Weights of a small GPT-style language model, trained from scratch on English Wikipedia: value embeddings.
Each number is 128 + 32 x the weight over its row's rms, rounded and kept within 0 to 255. Layers, rows and columns count from 0. Numbers have three digits each. The size before them is the row's rms in percent of the matrix's.

# layer 2 MLP up, 1472x448, rms 0.0719, rows 420-453, columns 64-127
109:130112143081191104160127093177145125179113130140143074098086117126143114145115131130174091129157103145162132100163104126152120159087138115131135141180111150118165128200093122112095150090180162
092:124136151120197184120133101097116133115162097137126144112179093158145162137156161135103133153155099125086086134106105117169100114000169141143114194070111199079123134141110101086121175079129168
088:110111142200116165136112139077126156117143117087128063129105091136117110095145142112188178160080111124137047052139201027134110145079084142101116120152162104080122143122147142127123164153130115
103:144124108109157094135111103062142157106105205071097107122084103090146137128088201188121136123138157125137099113151112096162094127136106100144133116141138126062136213097132129149128120113166175
103:134101166124110165128116133150179118137094115073129107123103159123145119100112049107138152162176123145199103166170127152124120089147060108071104144116142104114065148134136161137142088134107107
104:145143116136157112157136093121111114119100160203131060107126096167146078095119158097153109078148098163149099130159110109138178094086117108112115236193111116120090083088079118200123162152128167
106:161099086127135144152115197123102153188116101108136153123164148127127131178085129148081159092125127150170125130130140157137131152159173194090112171129130167105144147136143068113109153151140106
105:120134185137137141172181169107165132148163097115159119142115173145089105139117104145161135129089121133115083076150129156151136090138153139153175123093103083118153111171166053107064106121060105
105:136131131145157099175085152171125098127144165104097086137161106152180141131107117112112148116114079120149154126140160160135107174119143123134180163152126123158076138132107135135143182104144112
102:162105118114099097122106188169143194121049161079174147170142121074150182064075124132118081134127111114158124101173088117107097129204105128148132150109139158114122082116131228150176115109100088
091:181062194134157159155101126066088184110133097162138161179131131116099164121097151142108129118136143091086131182156154086146081092127119161141125169184140131120161119160182120125124157121175117
109:142139208131073164099127130168173118094107152100165143122161143122116167135100120084099073132153109124134124103112173117098113103152120114087129126118111118170119151122137136125122174096132152
085:120109113131115189128078121140087150104110137116162133209110110163194138192162192135096078174121173163101126169152107164092114109087131135146159130092094105056149117150065099137077155146124130
104:099105117085045148096101096198177109061135149155140156140178118110088183133087115121130171128122115114122147094132144166130162077135071117163122145127138105130091109146141043104122099101119103
098:114110113118116125091153116062124160139129119136143152108124103004120179134104124152093124114092170137106137092113086098135108150133136147111071170142150159136091117113118123112132155157123157
094:192085129165157086129145197078094173113126138144141120161151107142139181165140133119176148140132129046115172160162088134137114161191105053128130149113125149113126072143154132131104118139179153
097:104118129189134052177122125156119108124137112173184118078148136053162119135132142187152120125144047078130113153111132168159090068156146097079130153151189136134077112126098158171122067156088117
095:095128142108127104125092125103121125143142192097117136170153210087114144103187076077090195174144109076111133169156132139085139160117108109130142131166152056155102112116135118064130179122125136
095:122146073134111149119116057128152078136092115142095088075104183153133158035155140113105142137179112113154103097206079074052112112151140092157108123140159173088185146150116115100146097124142136
106:146104112151134116179185107139137173084117153137100097105086123084146199126093149129134100189146049131077111093114090140123118169104111118067108109109096153171198095122178128084093124127123110
110:119189129134202137122136103122157131130159131120156116122127092172116116124138165141145091192127118126078156164144076146169053152092106162178151110084136141178138182164212175094150104095141162
096:137047136113120115102139103136157108136148152123143136144139227088118098104128155133109179115161066123102090108147148118164129109061155129097109197083121091120147109075156050171077117063084139
094:164111172111119096114183142143144160099121142172088096129098108104118120106179160087126132118205123229137153128092141103099138114161198145125112115127159076102172176123225167146105133120099123
098:103194149108069086136127199165106135154075134143175144145119106149125121141166137117091141180173078128121102105076122132174120077091158097091168160129130126156119113094150104157128113107101156
104:119070160132146124101105139116102053110202094104120127133137151105147139088125148117145119089112181148143121145144075150078121157170153141141118116121140098165098176073137096121096161101113038
103:054153103101095168135163116135056079156213091119135116094110102083156104074141090062184142136140141155157117100159090084126146115129098176074124102136149172110132168149176076101132133140119102
098:202138053103178145109129081060135106090114107155186113107192156092158160181160132110080130148128137097107167146149117141113158185130128116113116167146123169122133111101092123187111150157109128
099:117140062110124120166134101108079152196102186128150134146092109099101139141169066046129164117122087234085193130097123100129200117102083182139150141109096137124138106153129126069126041164091130
104:072131125118131139122083107171124160142134129198128103130178135144147128118104106066088165118092140113136140150115170154164096175131152145129159127138104083075126134129134163120141090102063155
101:145132122123136111179177114104081123126194145138059134107134137183128154143167130130129081128168156106126119163160096088090145149125156061123165167102087126135125074141118102049171155137067128
102:158084141136118135142143151185133176105176106163097155142161138109121127138152123137100180144166143134191157184161102110118138157129164113111133113150151057159135158163095139108113161114089165
097:073109082131104123089140149153147049151107089172155129125134106132100071102109102169136121105144092105109116204089090045118143142108151111173098111092139128112110162127125155139169130148113109
101:096067127182113169129116136140119126145131093146080094167162078102151086144168117154137176146106102119163118092160089096100076172084147162165065115193114146175125088084187148151118133109141131
096:125147100165142144170114095108075167098164157148121065162084136076136103133130090162117099132139103124075083156174122186170135110120071063154115114101146153135176119143122100105114128122145157
# layer 2 MLP down (transposed), 1472x448, rms 0.0256, rows 420-452, columns 64-127
104:094100142119138147107157114104205155104139196161106088160136125137157137150173113146168159101093179123148101110056224105095059077143158169058156163115076170134182148088142158169142141110127123
103:098113111167119084230164130141107176123098157096123186078140161133216142170076118142095149127157170107154175078137156086141151084204162141111098102144091131165170091150118100137151160202110155
097:104136127164123121160170148188121111097188108124122112138112110101118114169105135138077119187072086096114166171072156045174127142159129164107101122097118165119108124120078113157125142085082125
102:116140137130164129182093086094099137123145118127134078171151204164083041150157211148147086104099176097165176121170106110123135130133095126121141120170140101099121126149105106129124213116120213
102:127108145160139094104152134108088149158139142155158139123167201142155156181138171155131148093198159182095124145144111091124133120078189143155106142138159133128095165163169113119127105094127136
103:161168141175116094135127102129097071111106092116170087174144168140114106131082183108177108089146102098176122107129138166127079092111162122099141106118176127128111117133103186130135117115209125
100:161098117120151120120063153161115130109118161099099089138140120111096129140110139143178149154110102178164116137143103097079165132056161108117101135158123126082110146134110039146154111141076133
103:143107181142175167150139128140076130110097114053152113179155147118103096063119180086152134106080172117112140127131193145075152085150153153105092095128127156100118116094167158111115182140119105
107:160127146102137130160048098162123151172130122111131118161093154111074144137174150108155078152173133090128152142189129127125182182146124143113120092122130169145120111126051139127156188118105144
102:135110159098184182139146104164114137091061140162082119112118142146159143111167133196144156150133147103126151180175107062141115180055130102145140155106104098183129153147136132195089144179194135
094:079175135130123117139107133162153190138169115171192133112132140159111092131037080129154136179129168120139101145191144111169137146109142177113173118159087113049108135181067069041130138107050166
104:085174112146154171128154150078131110123136207128135150111120127086172104142137099075117105103161127149136099115139152081137110158115104100180207089112140082150091098166129104148154116148138145
089:087085143123098120121082130079135140085128136145096118132132137144115128117097136081149117120125110133112086167123123088123111118116136142106151057111166106112077131105122126138147121088146178
100:078086092115106142125145114156122096138146100116175178108112151162055111079100109100174148140099149086114105137143073102109109099145098141139146137136094098081132150107140186143073146156111137
098:106087134104134176162103124131173121123196138118082093152128155122140101167101164099125109112144127169129111083063197131102101164128191166105098204182194180158089105074080119181086176195143172
095:111164122126116103134098117113149102155130137165121194087143134207124128163173140145105054113133162122044153107127115187161157129104089113155097147094154181105123142063150112099078096143139103
091:182090111164152107101106136080079165135150107142171102144134118087146174147036149140122127141115146130193147140113143098092097115170130115086131188152117185155210095089129104086134159124109112
101:094093129110154160099127110129124125074121104101066030134126115143158129055224103129167142164130166128123127140140076149130094146105145139155189127153121174090126160080112103084121120134194120
098:114146204121099170110122145072103130143123132176152131107134102147065166115139120158109164147143084149129087057155158093062135164146111160106122092124065212118120113121128128146139100190161122
107:137101138082122194209119117134089145093086146101149123079092104122140118115108138154144074120159126146181079092095206114157150123086146162137168087114153124101159091125163138145126118162074124
110:126150132169128094148090122114168038118122114097147160188127124094121101180093130172172063150197064159110146153111114183119157127145128099148129162160111165144120184066167143147116154143107191
096:085097115125081058049036181115138150127141134128132147176126117075130151188105181146157107161156108134082115081143143177132109160094142107121133149131220183129112124106114125110126135164168142
097:137076119182209131122084089162135143073152182121090109139120135178115105133139127117112156154091185137108101128152091097174112134116151111138113121149080116090139132159074133086184165053144119
098:097120126161140124153133065106112189078128122114139135095164140099103113131106126184084127113128165137128124109106164117141090102144153144149120185141165129132142057107101178140113163128065144
104:156144123152119146130090102100073175216099140177088105092132125191078190107138105075078166152169071102061146123192104118129147098124169118084111088160138092104160166198120157127115090147088154
103:054097125087106149159078119111065154163106123118109141157139103134130175146142175103188114113120163164102128097096123155086147118109183117127087125163125157135178114170186106080068131169125122
100:151151164137084140142124102111148116166147109181170133125135168087120087078103148127165106142128119077173147141119191100091132126166123123134133132142139164113171138098130090087152150154128138
097:121154106035125128140097144145082094071147169138124114160120136099100165159173148127118143112174143100095116181150147085161147141141113152174140136064132192088112131116090140148128115098150140
098:051130103116159150075145151164133102143102113082135164100147137121122095200142087100130101057078175136127139111109151135146124064111104185139076168096111171130083093101135135133108075148144105
106:158119138131090077108168118116101119148118115140108104103156153159107191060100157075121126166075122123095108151186142146106179154125137079123168151132158134143079132158127143142110096096167069
102:129073185138118134121127149152158085105102085106144124164107103162105175082183141105119083155128124125143159121122108162150081143115129136090138099165199147137125119063086094100089131091142128
093:106123121178089218134131137144098152111131154145120169099127129141086127099138159148142120139122083138099129104157112097161149149193133152173094087189143180140122058112071150149099110131141111
100:121129175127158135085077081144169103172136061188064133171144080156092073131115121157132158146105111070080128114155143177091120117129096172113110077203113165138100141113149092132115063142111110
# layer 2 MLP gate, 1472x448, rms 0.0695, rows 421-453, columns 64-127
101:133114077147143127077111161129140145070201094162159073102133138124100131130148155097142141164123127125145065165098111175204127171128106103149157179162153104076123131123120131140091129061144115
092:153134112158132120175171124107059141159141101110135086109053099079124133128098128144214146141104083141164100084130177073166108144080070094128137109148158110104101111182112141087105146099125139
104:121133126109137141092146148115074101105140197177175188103119201151163142140097105130190120128081128103095126216077163099069093172153081136115162111084131163065108130132160106121120119121118123
100:134115165131126115135140137147114084192102189133147137117166096190146128100175169129168140149096101205142083105133122187047199127113175036159135117110110151220133090104139081165152133107159085
100:126134155183175123184149126173099103144142124163085084130085129154154084145108111097180128096092127087101132135139155128145183105054090079123126196144132135142077104087090168201125184118083178
103:132101108183159126139050141128124105148108121132149130146132162143105180195144138122136134114082144186154140100112137121093100087157157118124108114126173115132167109134120140133132080122144155
107:152158149134081134089140204122138188151139101083133197140171149142099126142110096230128164133172060118103085104122109162176067194133100156100128111158133100138105155093115121077071119116119095
106:153158111114145163196141162159161153079108096116102107204177106129134146104148150153074096135151174141124127117153159169097150184127142143154122090159106181135130157114092104143126097130099149
097:122160071151100138110139185144104176102140125107150213135174114089146191131139073117124089168129183155098108091089108120137109177140089119136042137117115122110130121122120140128161129120105123
097:071174048101097104138124166185106123151126091164120102097129121135145095068149100128153077125128146179137124172120121146064104115098160116145104083073185163157096098128157135080121132107133126
104:106131178087112079166101149133111113130133126155155129146146097144059141137084166098161104181118124133104099073052124083136146174098149110178133124108099131143118177152122086127131102132096175
084:148148135143148104117152121104123095112177141148123099187083117116125169100155068130164147132113105120164101122135187102129092130171146107135083149189161161130104158151159138152145120135110109
102:074154100165160199160102118161166110166112151156178168121107117099126110171145164139186060103114132177128056079126113112165102148127123148162096167096152147179181094138147115138077109168135079
099:128115151090133103139113098058106113131169066079130155148140100070170150140110155138163097118087182181077055103114165086134048155122105137115118144158185149094083115148112103129125168142147163
098:124145178103101198123136107183171072153148117129157108125136141090118079070157098092074101112114083136180118177127114163130072109101151178116152099118108131135129142098136133180167128134080068
091:099144127154169105151088072153125198120127110150173183116154115111118118157125085139153111134157136086128138148154103142140108095169143146087142154162189154121104146122103174117135137079059149
097:098114139099122156086107085146131123139111153074150154102120150102128163132157142084167119198130130120127089153122130177077099143124063109150153099171209111130125133103166100109220137179127165
100:160090146132169103100094231162111170102106088107172145192114054088066118184098098156157077138049136102100132139076078166160160129112095124113111145081151088160110111104075170151104129133086141
107:159140162097140109067086129119165048146127116107112180182118111138162054102189146158114188120079177153191157158127150111112139134153160128101149111134144138133122108110139127173145146157061151
109:098077133162032109133117193125141096136161146116122162117155177078156129151105200096113183132130049105147142106173143120109090149141058131138125177163193126142098091128134144144171111172120067
098:158069131139155101123120122170169151114142196110147112106140186109131119085121148136065177128133137090128115118131096098130120172068185169139128158144127079139122110059117084189110066086076177
098:156129079063198135101180141110062128087089151103146114121136112120137058119092149152098082099209091170106092115117138091139076175088097119147112172138098112138104156151105134115109087111139209
103:102113086123131105122123065118104121116097180101132082160179168115135098122120126183123121130137141109122143205139137117141120143146109116194073061100082196048130113141144120123128101160115133
101:099205124116135130133175075133195142146103177157148134129123065174090135131102146146119154111127111084075110113162142077158147122054175169123148114135110155075143100144111153099148077136108158
102:169078120138178098113122136090119196118106175155143107101109174208090176155116095132100109124119141141083144127119154171110112169148131120168137173123155112132118111138070146132140115130152151
097:146145156075110137141138127190078171125148142098109171166144107112116110125091154167229104078106139173166139138106119139156104076126065139105114145076128121126145136187196150131098100093121107
100:122137100135104147118119188125114116106128067175132152168134181117138130131190165113159191177112116130147141082137126206091093125127112098133099142100146105097166134142076156108098113100128189
108:082151169118145137055130136130124154120102087129124092121115125112168092107191120089077182142082136124144137146138112103120131144152128090170135115149077115129061107092090174076117088124156120
098:126074149124094124110087184132123145123041095118121104127097148116106184142104117105145193141134105146159146140081088195200071149105156152094103141137163143075136159120129110126123096157167115
095:084144103147162128135119097113115096152074143103169148131115102082117140141149152098129046081097190060162143050147137166151121136106142127162130089155143169130069122109094114180142100090159108
099:142100181174115190082108051142140138168098106116097123092077139153118082135137160127153141177112087089167164187117149182122173169145091102114068088113124105104155118124121133060171141107124137
099:151151147129136151085097139120141159102154123110194129101093179106121159100097108139098118086102133175121136169087157139134178121118127113204194160117153104059141173164115059135131124131123084
096:086170135169066140052121176119169095129106120107168172169141142184114120123110146143121146089114159140157102120066121101134081172107128192097163150177116077114072147072135160129129158112096091